{"num_hidden_layers": 10, "hidden_size": 224, "num_attention_heads": 4, "num_key_value_heads": 4, "head_dim": 64, "intermediate_size": 576, "vocab_size": 3671, "hidden_act": "swiglu", "norm": "rmsnorm", "norm_place": "out", "norm_eps": 1e-05, "positions": "rope", "rope_theta": 10000.0, "rope_fraction": 1.0, "qk_norm": true, "attn_scale": 0.125, "bias": "none", "tie_word_embeddings": false, "parallel_block": false, "init": "uniform", "init_std_qkv": 0.0494, "init_std_o": 0.011, "init_std_up": 0.0494, "init_std_down": 0.011, "optimizer": "muon_variant", "learning_rate": 0.0165, "lr_mult_down": 1.5, "beta1": 0.93, "lr_head": 0.00804, "warmup_steps": 0, "schedule": "wsd", "decay_fraction": 0.396, "decay_shape": "linear", "final_lr_fraction": 0.1, "batch_tokens": 131072, "max_seq_len": 256, "doc_mask": true, "train_tokens": 488800000, "max_steps": 3730, "dataset": "wikipedia_en"}
Each number is 128 + 32 x the weight over its row's rms, rounded and kept within 0 to 255. Layers, rows and columns count from 0. Numbers have three digits each. The size before them is the row's rms in percent of the matrix's.

# layer 5 MLP gate, 576x224, rms 0.181, rows 499-540, columns 112-223
096:114153131150180107145140143106144160140110153119204188102137107146180117078115156183126143132162172139153172126099127149167124150129172075123099110141190191124137139150112194118159123081222114146093112115112084173152076160197070116110116124111135150113131113084154161125098129149083175198122124147097130077110116106032111169096103179097
099:149137142157110078110109130174090116126127097137129097157103134152137160147088079161083109109120150111160124079180179150133170126125064145119121125134161135100143157112166127130106097092074156053145154107118109127087091215115122146173070163110097211127150082091151107126146135109108085156073128152096126145133125110090182130154150174086
100:090132109084135142162113139112098139181117100161090144122137165072126129136175167166075157172074152213121159161097127083134112118150200148166164100108155116117112199159102203113145157121173142180175125131112095169156139148146137164110200116149110086153112135115106122107114102117155116115118095122130138152178108081131140126117148089145
098:160155154130110110155147105127090155138148167186151120113074122106122127081222165150136161132133098121167128140115119127146134162069100143160110111132167116112167173167110093101146144137115173129110109165125087115133182163091128103135144196110121125101143170157106162134115190155069119148085134114150070120156181109111171143109134113102
101:095139161120095140172081064081149142163119130169144121157126158085162128114122177105176153152073150103154143111134134145140116092111119114125083077170134152141106108093174140117101133112101109124116211092200124099098150147147094178125094144053132164123121112134138155065147055113074115129077122144123109071093169119085091121149183131155
102:195144130103148110121148102179158068114128156162157050130168087106185087114115109145098145147135184129060140152184128077144175150177113083190099195133133168097158104134178160118085102197091137101085109096128155095162088183180133152170147115208107111184115153116132159148141214087092110145174104199100125140133129100154149082152121154090
104:107140161094123120109124093170110047121186098121143110112159119135103121071131138127153100153127087092127139117121123135116152065152112122089116149113153122163181118165114144163162068084119152098104179159135133083183100150173171084115151114170158099125147222134113163137168124187155120108133107127080125107141191114148106105084180111133
102:070107137114093121082139123162169175106146150161115104084117119120105144078162072138144176124135144093158075105127120119189145149166090155124091128140178182172179146181116110072160096157191117099118133110143127107154158098134187112099164126139112160134090117115090170109096112117105126128144173188154132095117138179158108164145077131121
099:099092106149147026127135140133140154130079093171133129115167129157058134127146143102182156059127131157131145120126115154135129111095156080096088112139139061180160152120146154098127115098049132130148142128139113148068116086140078097140119100080114170126124170095147148100193162131161130118125190175170120101120081052152123059124109113080
106:180091183087149152131114097092111111135121089066115112163155072139123186131153109117167094115194182134131109116163155126167087082105101147199127116130147135110083062152163130180137139100155207093160165116165189107083175130184147137123159174120125134105147143096111159102123147086183133110108111068161103118120083190097111130118121121100
099:101187142138112155088160120185161169161099155142142095133135141117179124142058110153067123122128072109126151167147193131153201098126112119137125106112151114149149099085167122146095197144092129093125127125144142153107128138080135103096127150120178108070098155140119100125110131146106110135165028154093125174085097080128129164071127171119
099:125140163075225108119120164148149157183126146109121121135146111133145110089102112097077104109117122120048122095143159124123090114082151102111137149131135050152148104137181139097183119125097131039090118109146085059154114097129074130133130165148172106099125190177112143101139209116090115157145093134117071087077154053106143124169107175136
094:103082131083068109108143103093085170148128116115042094103151128137137062193161185179091062173103153089177126059107115120159157159109082120149134086138099112157130173164181090149177126115133121148158140142096098145140043141133122155077114140097187149123153096119167138142139165079158141179104102105135139115045123151099125152088144138098
104:142085161148113143158163150137199136175119109147155054154142168160114117083149110141139146111145193123152053066186116146081208180143150102146165114098109085133119109142075165169081135155066103139179098126191088075109153068077082109139108131117153077147125085096067145125105126128153154181137144081086129170128127131068088081142148134138
105:163176135133144156112109128136093119147151070106135073055173089093141157124131096089099092071098123177107181102083161179161152157128146136134120125089172155110113054136177064168157139135084101067094151093072125103117083145104072075200137151171150103145100151128109153083101176096161091101110120127111150101178119161136138147109141204115
094:125112057168091124156134149116156077132133194098129102139135132114115160151150111135099112099187154132136121091150132119143159094057156220080133102127120178164129088097122122102085165149103099174093175161172184116122104127067181099090140112144196117157152113104059116093115155094133166110087123033144168135084178164107072093138119107126
101:133175130086121094098130115144113121111110101135119125044117199222123123113111181093121099172091161165117096103116117063168097097170142122119126112119137176115102139123195111129137149080126126097105156098145122097138166136121117076117156075151220180134097118154166137134182166128138184133092128160117140048160177125162140126095131084047
086:110144129092143125153143199097112077152136169117163146110070129131108089110185106151155159115124076154130149080173151126127143119164179176113106103113154037196115065138175169116084093105136033108145127023144127086093150087109134041117127110121170165162161143180148154137102137142117123117101165100143154142141175121148164121167106152187
101:129096097115140077124108131134071097126096180143130075181107133167135143123100149112070193126147113138151138175161144136144159051119116161123105121135104145178108072150138100075131127131147111161101159127163068146085096102104164112112116134080100125129108151125081111195086153107184169134086092052107136174163148139135163122107112074091
106:120122114096164087180144185136136119122140111082166094103114129096111146142087199137172093130162103064113162123156079100093189153110101129128080136061114143137096116162069172174136159136160162229097160168120188060128135154144195120213150139133138063102100151128116096087119118147069104148179165145106125131170125126166095103090184126113
112:119167093141115160163168177153095155158085130123161145177090159112150072087122090179100124132139165100157134154145107093158155123104131093150183156140137110140114119116123178067153176168160114110097148076097121150172130158176101163139120089134120145151098079128079101113140119137115135048144132071092070144111149124111122105132106145110
099:147159120120140106100105138096136089120114100116120155125138178065149112144102152159138082115132092154131160113093049108096155150099216149099149034094083107105108107143107086096147092096135103038156091106147137136170102131131087102119100181098087126093166142131098101157169175186198157157121083128109141117135121150107130150135109137126
106:181160097119070153166131141170124073115118121148104118147162145125129104108106132149126183169083135102162093109183124110175156150134152081081138108121115171101101106108132139138153160119164109113144094106142101093160151144150175148099132063188087153115053129210071136075182106104151143152101180111118115128134190148078124133098132142130
107:111169122166164118116156174097130121149191111111097142092129122108125128079140211135144160156155111137148104112095156157127127124173166106180117194115130145119118078167122104114090165142100104123136173148123134126176029121152104065056144147091080137107140127145139097113186122099184183136136094074114136169088109142134091042125137182089
099:123177093139120186123137132164077084154083112152156177130093094113130131128103176171169108102150111151118170111133138158109147120132130161105101144163199186132183053135138077153081190071085135132187119155128120097165108142129096129117108141182063117118196109174142150121133143142160098121103146137091195124146176125163111067132107164109
104:168131128105124110135131129161131091076194141147120156064121146110126149123142094141102175127099185141102168125138104131143118135118091147136150152100119120083085106177165153133129172106122129118128151167123113110164065177178124116138133164063170131138097090112112166156105141149131116083112157145097142142151148130078151105131132133123
105:141163087127182169093140153143139148172135091142178152158079127112150174163136135110148129099108164118114113129082074149111110127161178116152112108062113074160161192197146163120134196171147137113106140124137120150169128093152102123095132148146160142206116175115081117157100139195050127095117130143189170167161122130158170113154177105098
096:049158122225168211116131166166152062132043138126119120167105089150207127184136118119148111147098140151088121123118153105118112156117102078163126115136133135110103191077119142141177112098105119180165116068116160094083067144115100133216154128143086100188069128153129123152176131149134100106058154173138185106118113127109110122112134161149
103:168091117153183115119061144127187096079162199076211175176127073116116072092078146132172084098164154127145151191114098109142113101109098100089122146126192123169158073126134164108141122142128156110156138214122143160111159109154127115138123094133126120115124172178135095088115136088138094142108097169106125153095115150128050110162093143212
102:117109144149159119111136136165115106132049109124142100125136123167106183128099104118142104142147136113201153150160126089178131106132169088131072157158125198129142131129133119094086160098131129141115128080144118147101120135109057132127147102144143105166134110087187173154137182130144165127083102094137091143053102100084163074094082118076
100:101140094143117191138169125125070174104156120119148158136129138104063154157107135158129143146143100161157143123103179122137167095143129068151087207101144116120119082211125115125093143132120132077132133111110170172101127130167143111140133150110138184128108145164135071138178063123187108136139157136195134149164168120125172145103184134131
103:104177186116125138093139062099099132107171130069145066124071107114129146100179131161100160070152133109173089113186135119131154118219132138092141150144137096107216188104116159164140117125107128112121141181108124163154076138185178170194099142133169146057131124139172169126104174132096145112094140130148137121110112107105167149098148093123
098:125175120127121097152195112122071175103127096139108073090104195144136166114083113176116146073062131163053166079093203155148132104138137135107141147185132125080142072112170147120115169156138118173107104140138158149153198156180090105101085129117145120145149153195131079121142139174080090123048097171094071128139119125147130155120148124111
095:167130088165144113178149099137093161167148104075167086026126114164122113175138170151123113118109117172107125097131162120129194090091138145116120101173097111125175118116141120100112207128143143128096118063093129129193120119085097095120117116094142118155079110143158092044095184131046140126093119096161190168147161199120103139140132134145
092:109086081153138138145148083138108133154105108099147114108158143160148092141137140089172102172125105147103158108097090141178141100120150160100132131154141145087124069069075130156167161143102168154102078187120124133168135120137064102151128133122170143149107183140102118083131133137097071193087143137160075138055172078112142134110158109168
101:156072194175150160140125100121103168130126140133121112152099155125150097175057136196129079104189117140154090081104132097145077140183110108092134107103173188100127132153147153130179170092123177150122133119151224142105127170140136098051144111145111081128106124166143170065136121099172084064072119140178088101180112072108104177149123162146
097:127141129071120080110131137148112159137158118136114208177101122145075126202139160134130092084098124164142103146141125150140126095129096115093152129074131155117145076069155084038121179181055130074113127130113185108156145181123160064180140105211179146170127171161111115175122101094135155123131123117114139102082170165166149099148113172106
098:174118116085122121126130117138097080096120058124164146171081165163092125116212177086116150202118102146111147171151131126154134084151164163152115203088152109157079195143110133108117100107137150136113122117080160094164076096129146115160118172117135092115191148118175131114132061102161138201176187146133135127137117167134131094120181117109
105:096194112100099150061168186121179068083097117124110123131172186132118130130162163083094121121113101161126148146162121176123155129121181177136112128159123167137206095117092069155138102189118095106083100146125095150147120141120153175147126110116088137137144127090220115131100085105114115154186146181100116143131177141130175179103168117137
095:094143162150107145120096147127127165158114124175120119137131126096120140107130123118084122128160133131144130124176102115146103134110125172142083085150153170070224144073168189149110139101165115102116165112116096159146111076121142138143161154125090174090148078125119115092069079088099220138159074066149127129133096055156133151170117118171
099:183053107140159120115045167117056147089073142057157150115104128112156120137141115093152146152130134127102128100154124206120153100129167161208102180166059087107091150122159073078139189089102076106143147131110135122086101146187096136142134115119171121106161144188057151107135164163142106064179126144119132126101155128074090157125103095131
103:150164153134109123089156166138167133082127158152160133120088107182169076142153146062109139168087110112120102114146096103098076135083157144120124163173100175124135136178064119084142126162109107126171162125106146140088092153096084135182118083151188080103119093130150129134040115132115191129155151091112117066033172144126116122111144125115
# layer 5 MLP up, 576x224, rms 0.188, rows 499-540, columns 112-223
104:180180159151110146074142108158130111111126161128090171138184104125135097117097146116126119152146168148104088101087096068174092148097208129128130133116098137120127138127150151137187152101104156196141160128089159128148147116126134100064075124125086128109115097155089096136124198148134044128153145146139182123138127114089107146107112115140
093:097140102163102133105145121102137136141116127117096113135092169111122092086139136148179150110116062149067114193078131168127097087083179098141094151127103194142104124146112139117192112162215166150139132140076169139095138098128119143088139089138165107066122117109185137152100164076146113201086039098136075170168150159140115153069171101109
099:157141156053105108147124134168159114042144102093122115145133091137120128124108093107131070109154169087150121165117126119139164179133138077146069115143111144103135124071125139099160101172133086127119129127139089128105121072099120121131090149114140107082165111138181159155101119144127101195166123124081169126106121114134145120143129122091
098:140166151100124131170106128108169115115132085155067092145171052137145121099105136133111111111138146097108156111101107090145120152118141101133105121107139085157134070115127059130086121163116137149163127135180163089156175152117153089090128164126089171052132137143069101107098162159147122107058181120127085109115109136121080121156074113158
102:182164105123082117141133116131111054136191098168147096146129196090132130098101168142140116132156129129095194121149141099037129128106119145126103192129089104129147061069106077125098143083144116178099122164142116142097156168162139094122134165145111130133105130123145109108095094102138127070154118060136100135129149106132080105147154113218
101:160120120149133119058127155097054131137099077139094104169170146121117154169145154123124107118114124124159114161109123138128143112139097101113142106107094123102118118156122145101112105074139057155116169138167134147093142127134153177121126151122091069097188075145186130168127125156103109062106161088143117130141114151186128035132185131140
099:145171081095080133104152123040111189133170177099070146098152103150111118170087097135132037117138115095153071131144159151124146111161104066083155167157195174091143074162127185158127099152101101104154110114136168143141152107134051180149146143106084141104135104118179107128188130097070100156111162136150160103124132105156131087130182118131
100:105078159165213109133126142117061109198111118135148135119125105114140155129170123156119130116137118100128115122150190122105187105151099128134146130118140159113156134100123130095146149140158146039141116161133122155097157122098102123100118074156063155183092154066193171149150148112183084104084114076163135144120127158092130125174131132115
100:136087129185135153125133146133101172073137115113178071100102158114097115146161093113142135137206114095083102089098168172130064130113103130140138140187173134196105113094109109102134137145181119122069172173130188084177180127089082180097123059123141180127124123117136132168111142134066092155111209123095104123152147129110147075152117091169
109:154134207151192070119170115105121121145103100129087150175172123166130137088131148102141086131166083142209179193122129167167138135120138107151143114069149101095104044136165105103105174174116144076120094127123103178143112132142150194093104173099128140131120168139104139131102094079119167160133152097141080179076152215129168090095148129120
094:110096082126161096139096125150033062120217099087159176132132118095140102125122165138146146183080122166110093091136115132147087101072166120183122148088145081094171071109148131162197094129159134058099137097097134086168124172120141096101103134130098123157132112154178162173166120145105126120147162111110125111134074121156109121148142062091
102:168118090199083150041139156150118130147139106079124149119099070099150136171081081138126104187147153068152121112169086154079079187096137216141182126121163147098184109138145171125134136145156120093149133151137062091129118149119101159132104135144177124162158155102097095124170107164131188094153134097160101086137110128107139132168117060123
098:172052139103084112144163098140150120117126196137174143131109149111160102133103147079133102157084167160124170071129087112151153176177109100153141096123110117130082090143182103126074181111112203179096169147175130141110115133138134139180143154107097148168168096129182088158159099193154112115169163143134140110065124093162164152147132122156
098:132181123114164104076154144119106135125150163138089074130069082125153167151140162137160094175149100136135151121136099118136174109127093100138156179112100102084136082180108121095103116112118130147153122114093084150137117134142170124129088113141109144081170192069139146094039089121206114093172109133141092173137094146155125122146114143158
098:089116092167094156137127162154143110125100143085076138092097127081129069149139124084183109135075134116098164088055062113131103138075200218122073143074180175203175134162087102106125147142090086145155179171142100062159123145108067156124105151146134116164116105154111167068156174138132109179110070146110135127132111077123091129145112134117
093:129111126146145105129108162036117134086116049176166089150088182135147139115141132141115115136120169161121111135117135163100115111155130112133115103108107158120141128079116202121117139116117165191073073131083121093103100141146140097151188161154102159156117102105183057178157083096178131182178121115165153123123101154096139103128132095109
103:136163173152084141111155143144130116117099162119194119145150173161161107125102176140138151128141087086160140114113117099074129165159175124116157183148127110185126086045078101105128127083113155148143177135132123121076123074194147163130140146143122133120144138087089111154119140117148100120132100093181102191084076144080167145168141051126
098:090129095149094165127134089105167119112159149094149168092154132155100141153125136151142117161096125122113109106183164157142197111120105182171118116103167154132085056144128150155130096141132080110114081112153118087156026118196102113091110172157101177161156135145176141138124162182125157113098098137081151098143168112158109167110136092162
100:100105136180129112152101115133110115168119156123100153133163121150111129128140140161179131092127033148113090108145117151159143114150150108112194121121087140066172114193146178158131095103137188149094132142135161013134145163094119167195146113111100110097094143177127154138203148160136115119148122147109114061122122147095171104111095179144
104:123072132072173118067110180161131102189115109088168122179103160132110169109094185138125171132125096110141140116061144108148125096154115064136128135124181151143139092096123178175183180151142120162099120120136154137159089124160116190143144061113105153102112075103110145141164101160085188105184071091114153107080114138144083090190146120148
108:098117058153111092109125113112107126152111126049130136153144110088089205152115083131091102142140154136102163210033122112169123104160158113185127213122161104099140146131111089137065159113167173089134128119157154195156113181133119183073086141129126142091115148134140098136099120090100148100158155163160182162163126154154158123112108097124
096:190129153122101179102112098170108144113087127085158098091052135160097098170157151149114085145153117098118100114137111098132104126089092078155094166101099166121126211137148116103123090126154190142152098064138089096192119050129159128118156104111134147119102125117131106126139136134114205209085093160139153120165100146149141137098061127058
110:184090114144129117116120129210123138152122131116156102160115136163131106110076131127154139110144098152153038085118111101111150164140134128123097118113099137079164147169129090143117185094096156141102141131151104083106107101118165168125142127161135176171113091169141146103148125162126145134147095135150136146153181155116120108121148154135
110:124138127102106143112118103176105163140126134127094126098127142099102160146181116104117128116113143087137153106150151146114163116135188186106096132104058104101140061090185139116107093162088110085091130093121163184100095100129135135135100078126146155184146173090175153110129131036147168102124123180131166090093129085156122097086133177143
096:107139161139082148154114147154090088102190122136149112130134106067181125106155088129138089135131084119132139146059133087125070135123138110182120134135136151155109139150115072094113115149194103127123185178065180134158133125108118094147127117146149122213127111095091131110135116139117118090102140151209125096076108110124165124143106108139
105:125128146176150125123121072172120057115120106133104103157051152173167166133088102176136099164155161099163168098115077097155122127133081148172105171132168152102127112119157085148068153186119120154120102202071163134148104119112139104064117103123144137129086110126092074146092103133154082160105116144081135127065100184119096228144180121092
103:150168053141094100172106110225119134129109135090117119112140171131163129152131116119111146150190125145133130141096105074091144170115121162102133097133124155110129086087141162138121124132141163129131116128092116120169108071133152132117153144093182095129086128193154119176144110119099110119224085145143098147219176212146134169101121104119
090:114150138145132103123083124126099102114141157094111111127136163081130117215124091126148132151162138099152114066117155097112138131064082100143194056127163112170145123136111172080116145134157122159162157104068119166176137096142126163169082119185113101090106123106117098160169144109079119117099105133096138173116103073088115178200140123139
106:121159107150143083075126138154129159133063105146135146112163127089086132128126101086134152159123112106171144135136130122111119111060078137114139132091132146200129117122156183101179064127131151107052162103164108156161125135074086128178176108121118091136147178151147102121139092106110107118072180095155105103148101121118111088090129108095
098:198089066102179096142101159123144138082146133154147122113147187099126101175136100114154136123114164143109077092106118128111115126136115130179155079191148107159143110147130173066164084154189080120077145149073158131157162118110179119076091130126175119189191149169161134130160113175077131121159167106119146082125142159104080152135177104158
104:061178116162123126149096093140182123171088077100133043112122158131119164148102145156122100144143158141122179110104114146133119131129093140211150161197132138088122134078135082092144061112120126108187084110122103111086109085128090120116198085170157107115161057072170142104071082129115086071110140079136148179124126130094138097111094139137
102:179152099135197143057150094124135186083137026184159136094143165140125117087150096083103157112190123080196127126136125146115142116114111115145119102125150146167092168204071113173087175134144201131156089159131103102121096097115138159075114112120116076114132130141123113157104101121129123148106070139144136166149123137151124130218102114131
100:110143167138148157147074150142185109052143086119152151139132136091073137102120109118100153114162097141106169135138090167123175104162132110186145103110113124173197062141053138096171149092089095154126131147107151107190179093126155200135183086127155139091102161122156149143161154153168118060151130160129139125145165121160137058134174080111
096:096093103095122095050143129089157138107138142127095122178154143095125099081115133117167130123164134107148110199078132141109075152131149041160170108056131117151091127142156142166146078087154124135188176132123100130084124114173153144213176142167053125130192108129130167200075079150172120136159106177101101113101136078133186149082140115166
084:122167076150184174178139144141132137086144127129105095125173204121165202139177122124170143084106160162044085093151164160108091122183117184122125087120110138134146112133142147146114112199167111056156149148119178164146122186116082135144116100064095143122121180096104121140173132138105141129096166151164103159143145163160070134176111132132
096:175132125113131077211127143079049182087135089145135167115180142145068098117106108147126142098104161078092167119189156128146129143155103098118137109104036053107154120110141164113125115100109124116084103130054103178113144115138148088162130148187126122113079172172124135128136164118137146149109145058094110213136186105105052078107126087106
102:121148100114115031124111113138152137134167149170138158137166134110139156187137147107185094136072164111151107105171130092085170061142088183150157125133154195147139133089171138128170151129065084158114085138110158125157151128112165050154083122145163139123087106112153141103053130151170177123189059136097098120182120203143157125126125107128
100:106115132101160115131145125122133206117076116125163111137146114137154127153140089074193122118144157169099149095162079117146095122070178114198113112077088108143188091100073135107113117086125157156117143118151154141110107130126154098178108153122140110112132102131134056138133175165160126121085153060103099055196125080147107105088186142161
108:091111117154206168151104094161112147159088073080119121131089091176143155084089097125131125194165116124148093117085085146127174150151133128168108177113159086127137119106189158139141142133088174120210083122172092114119092124153142086093102129104153105131109126127137153106175196128085103155147146096135153156150127096118145102088108088190
095:104112115150170065146136067145125094130170163152086191120117143145118111125206104159100095080084146103079110174145161092128133056142170169113027097137165101102114130160156126116119098108090084117173129100122117160140116138094168174141114081046110156129153098171189101120153126080111163088142136121153165140116153164133124103170122166122
099:097125159125148116105108120166094098146153137080079132075095117093159135134128152154152153112158117133078110096163118145094099167109093141172138145101121072161119136190173101113136160099118136155111128089087102126121112108159193089088142133128143154096152160149154190115092214162078173078121100089160101144100139136166063153095095160185
105:103169164151156155124144126088173185135049105128112089119107129108183090059141166156063134141141105154171067169099106116111138065172122167126157137090068070105134097126111123132181139193150053140140154061090101090111158085140127155146156108169091085146088136136132137118148144147073138097200143161133159132151124188179154095128118125133
# layer 5 MLP down (transposed), 576x224, rms 0.165, rows 499-539, columns 112-223
101:143064132043088135116095140191107141124160198150140101134131164134121146146204122149161148112115159120169035177154113138076075130203080174141124109116162093152158112137101074126146124163092155135126097093141123124103146187177099140166133143067172105123128108129121143085119099081117120144151094144192133152124117146191150103144084116148
100:165122115180130156130110131147115156125071114127162070103172152121147135140161091144114105166113183109135134130136155098136137133102142127092096169128079081097192133120170085165050143131103172054102148155191102160166136176118149144141147090075130178161158139118111143146072131117158137120135156132150176094112128120139167124143114083135
105:145126135137083185093086123135059116094137132159071141200123137076117122111146188139054184163091146150096138152117150076136121156106141146146231137131177100138150185148126110145086175126095112142171135133100104114163148113131149137107177144104125115140132119169135163095115174108137084095090094112150135150146128144098038119197098130121
100:118143121097191164137124094158052121161118164143150110151135135131142132169160102124133112104170153196124143136136134109098136128154119072126141099170118162114112115099148135170108150114120053142147177107096102148111079156106117131097159106090161120190112155137125124146143136108103189169139117121149090090075106068150113141159072110123
103:095076148148135155058114149140136160066080138123089167101125123109165146121092151133132145165122110167168103108093167168165118105141134068152125124107135105185120149119168079195180115112088106128097155109110163129130131140136137207118123115115111183137120122105122164118133130145107089156117134107110113076104124158187112167155148181069
101:128112131151124149103073137155128193092161142110150128107087117090124146173127169120192157164179185126104094149146116152155064115135119173116087131110146133143163157101127119133160121099166133151137085099063100159144080121140105102148074125130114105146089131099064102197124127184203155134132201123090095156119122115136143198128164167084
103:135144069099159125100060118176146120171122154166171168170132093145143070172102111148108186173113208125148120084150104092108111169086173149154140076116143090175189108090118087093152162126121120166177174156077128129108095108134139106138099132159118073141099118166141182091107085124162166101127117093181087127139158102075201130097078116138
101:061156061118144132098158110125128142076152165068060110151160138107101081142083181114149122126107117134095141128091174107134139118128105121086076153125128146097142077131121124145122145047075167158124121126083106183163099155134090118164168150099147133157143110145140127097117119120153167162150136110102129121103080141156105147122199128133
099:117142103135149144124198120127129086173107169166120118091090093123182165127138138103088143071101107135126194157135059112153087110139130134116032140104137115133121077128156164121173138173103125152122119127152080157116105068138130087104148156141116099151134136110151124092147096209121121149137072122127184096128030102151118141098111088122
108:091128112158159133034128154131091074151088113085091105132115093106168112159116095168063135113116094122090150096117165094105118097180035185154110110093151146117133141138139129090171152199151172116138125077162119159113141159088094111111119118211118116123178112148102156130151109127099148129111126076155148085140122156101127130181189133147
095:143078154138095175114090052174057161129099078120159077088133169151086111110095069153141144175151164142154141150137106137156163154173187139126137147151093079083097213127153151090088113150094116092099135112128105094059152067117157114073136147109106141154118149124091079133141163122069100081133103162129106179116133109126136144100120069053
099:126119169072145035169143127106156131113069136127112132080087145153106124146171140111156131152120122141116117117115201167148079117157131135136137097164145139160096091128130049118104098126085140106134094096130119139143117130150098113137192153134081096133151092120128106149117166169086122182150147164122136246084108096133102156022109149162
099:109144095148151133069138184138136183108049110113127112068148097181134150177151138127104151087079144140135127119133108117141078126148091225131105139148137126096127118119127136141182123160115148052148100089130156172095102124113129141074098107136173156117117094182162116129157144131111073172076099040149106100152169105141158093062080097120
092:100153138129122192117137193110219098079138091124125112124153122144092069145136060115143163098102113106119112140168163129178029127101115175066187121162117173142141099085058089173102139199117084061137091125158130104148171164105085151095126168122147119121115048122176081147116100111084132106165165162083147060131103069061142111160130129111
103:142120133104177083123153151121114123103150139096210071075112138083133173156122129083057143139108112084152163157130186136073159104169069099122132110121103156119077130140148092175146112140116150141129138091145152139133133128160133152168112145066151190140102139102147176141120135143145149153219131089124129089060159169131119113150128106117
094:172172180168168150089133163162143127136158149123075145148108100136133116131103155123098127105115100159212158129121084096181151137121186093123144147155146104145124101138108069153192035135079118142141132115100094116138105079108080158120125112105130129125136153162093160143107201105118125023142137129121141115170168115146206138115138124125
100:083138067100122123087095137126124105159155087155086124116089201177098155097138140166167067172118165153114132111136191056152149079117153126133121066145103162109166134128140172135158118133137088137104126134159090114147128154090201056162065160185117176093123156073112160148153133141100116136181136118116169102141170175153106104165129090035
097:164121207145165073137080200144118118169089129061081062124126114141156113118146117147098129089163129128152102130096098163121064089134127105141081067136078149182136126076133118158085179099096164086139127161130091115119151103098136106134136129097167116157113168143114118185113164085126059179098142128145122156148131139065152108143124131197
096:132076150116132185118098187109147157109119135173177097089138169113067093187193118132149111127126134109137134103136114119129142178065159055162086184152110176154138156075080111188157099169154085113182111127195113156130131154108139110138132149102159117139110148067135115106129159076088190096106100142173100112142129087152043142147152080098
103:174156100152140099139164126075138139092145196145111126166177064120187151182134161123091122108110169153095138142157131127146095140105118186121097096148099089098144122086175101086118111127089119118122150065093144161132157140121142100144119143140152151146155136099111141118115163079129139145102179073183116135152094151056090135137052122106
103:122138168141142098096085096118168144143107199151140125071173134128160114107133139090208100071139130110111076106146162178149130144168139106089061140130097125145111112218117099153132131203074151118108123103116053084068142107067106066136196118137120123107185162155195200121138122152103142189101101177084128109115156117083137111162134147075
089:130148093151151102123119154141115157115103122117124129152216122141092126157115133129110133158124136174117087170129134123077109098142118183145155130174073124105121106154130129107127136133125091120109128111157161139106085204132080125161059143100112117145097115147108104170171116179112107071109211138181100119103157128064182062126125150214
107:139146195115141116129155157125104075120134139145098102165124063129143113125178159094149112082115129094176050178180112118132217150106080091109072076145151193115058103160121110194074098148124101077081074050143075050132211090129082148131170100140105138094150133142101128096151127085141106162142120132154126167102153102121124161133145189131
111:092157137090147102101124108120109187146160147087099164154094105075165123083077178175216133091172119121135145115083143151121089142106172105153078162120146142099093149109113067049118120107114140095170105169095085147117109100141106099067152113111058129099181137117143095158164116107129123150115075133079146163108159142118152115087182069088
099:155122093087105071097154118175085108171043121098091136096157129117091162141139146120130169096100114092122111145144134114148163039100135168090124127069143090133090112077092105161099159081150147079171148158149085111139131152172126151098122149107125157165096181204095108185130135138104089110175122144098124103165107155139088120099137128112
106:145116193081138120055140067124098192140142151081151163146148087129113105150104131053170151105145109179081103177109069126174141176105123089142163160113117175171094108117166119132125134100164088140075115110122127083161104060099107116140107137126063117086151135119141110144137150097119094118142091132146120108150152111128152112144171140099
101:092168134053124056153096114102089083180125136111128083132093149085077149117135167135172168120105089136027152152164131100135122142129145087130115185138148145144109140161090102105140135148154086145161146130123132069118112177144128131165158076081109137175083148125090106106140081159144106129086135100131113094128102088109217158139173087119
097:145140164087070131149128172131127094076158143165137132090155113124132138110181100122129123139079073179155161143161134130100126114131165170157142178107126174079137091113160087111090068101122184100120151055177059095056114109055121075074135125107119095163159112116146103097097049117156168190116119143112077125116143140109160110116119090123
101:159148116107128115134131091161175129125136114105145140166178065145044152158108108154173100089176101162137141164136147116189105130135083003118129140132041146165060045117122130167121119145150128134101076131087117162142157135117079132134144130149151145093045128145148096086138112065124122119162071141079086140156153123142113157211107145136
099:164180134166106179098121101173124101121125137083148155129103105152092138062143199145151132126138114114107146137123088164137068115213171208064088143140124124121103105149147127159139139134123110102136137151163129155075091122156165120091156129126115114137112091202102112074094118072074115153123134117137099141100107166140186154190130154153
101:169125131084152164096101133129170113168136101210125170120191089153191114156079129131194137117106147113146102104154125078111126119129131097227130094176138186158185149137177128092122106116127094103126178150111062128141119156108137147185126054137144139134113144125135107143097158150126145128132085198135117137142129133134117109104113098106
101:092066158158141192123061123163117134078149135065139155154135137098166111157102131141086079160088170177108113135166201099110130149136170115140133118159124155102079105026150101148075124118096122071057197112152151187147146122118079174178147157138131129118141158181110097109130125109121154114147184191161133100160164147139136120112143153139
098:166068123144173159196116091146159097135155122095103158088135133118150139182169112118153106122066156118141101148125081152136102130114122154121119109142134185159072149166136124115085173128151127106140112140084155091076122101090097064105068097149083143139106090148192114113127159076128140184152173094158091167126085113085086140136103219183
099:135172114138128107144138132124088095174167068127181075057121157106142102127167129122123163159107129112139137151101104121099149133102119070127167097148137123092151142055124104111151096126122096175153079145131120125172103121103164092113146153113136200130107167130100110108131212135094160163130137101165082074176137133128081142168063141164
085:168121178114119102106131158137150129109127164086147191084094131087081159211060128123073116178079137136108106104141131101129112126121071171161135114134144110099176164167147098170118153096153172082077152111089106134145132101111142107146113078115112143182102091108125049120136119143117088112105065083108149114105143127116155151125153083143
100:152050145131161155075136164177170111063103112091158104109141116085145107124151136120134070127154125129138124137076046144134168159092162142181143109191135179105138101183137118116139133121140072156149133126164174121139169163139138149112086127116066138155115109117060158174139108073068052093106074163127098073165138136155160145111107104150
100:193109106152114116157198185077143166098118044136123142173126149082167071127137091125102149139167141138118167116194096143136097131090129120128164072151044133076089161144123150146078100120171130125146156042145130070115096125111119110105121190159091131156193136093108144179126168091119155151115147152134152151108124162129146099141109136154
098:147133101105113092142101107103105136149147151100104156138077122111145135127133171165178130131164107122125125144107107138100127075142096180086146173112093115123089046147177155064120131156172106170116073112130075101092091113145143125099142072146177108095126198082122112054076104119128048108080092143121158211121178176101155154174069131095
097:206125177115138138154146175125123091162135104127115088123166138091103094179233119114101140097086113154109121129156139148114112115136147053106134056142173177093145125170054106142105061204126067136064175146133119099101113135043029181153128110122084074138137096149168148136125083114110172104114101164071182102115160109124115130170156147149
096:127137150121142169131136115157062149143107105044178049148149105083170182108108112109158127158111140136168141107156122129153113124087087062095151162115093160183136098146066107141145156156103117180119138145128159092130150096151169109105101214224125091139108173123086090160096152124131118159151125168125123088085116139121123165125156128150
101:162094093165121140105145128094152113128067148115135146141186152118092123147083078088059132167095090121111115162131086152161106097113185207106101128131120140081085112075103175136125114151082147076144148087097120099115100166137180189190121137099125171096113176135105091108118118114117099120099156068150134087135106116102100175145137121165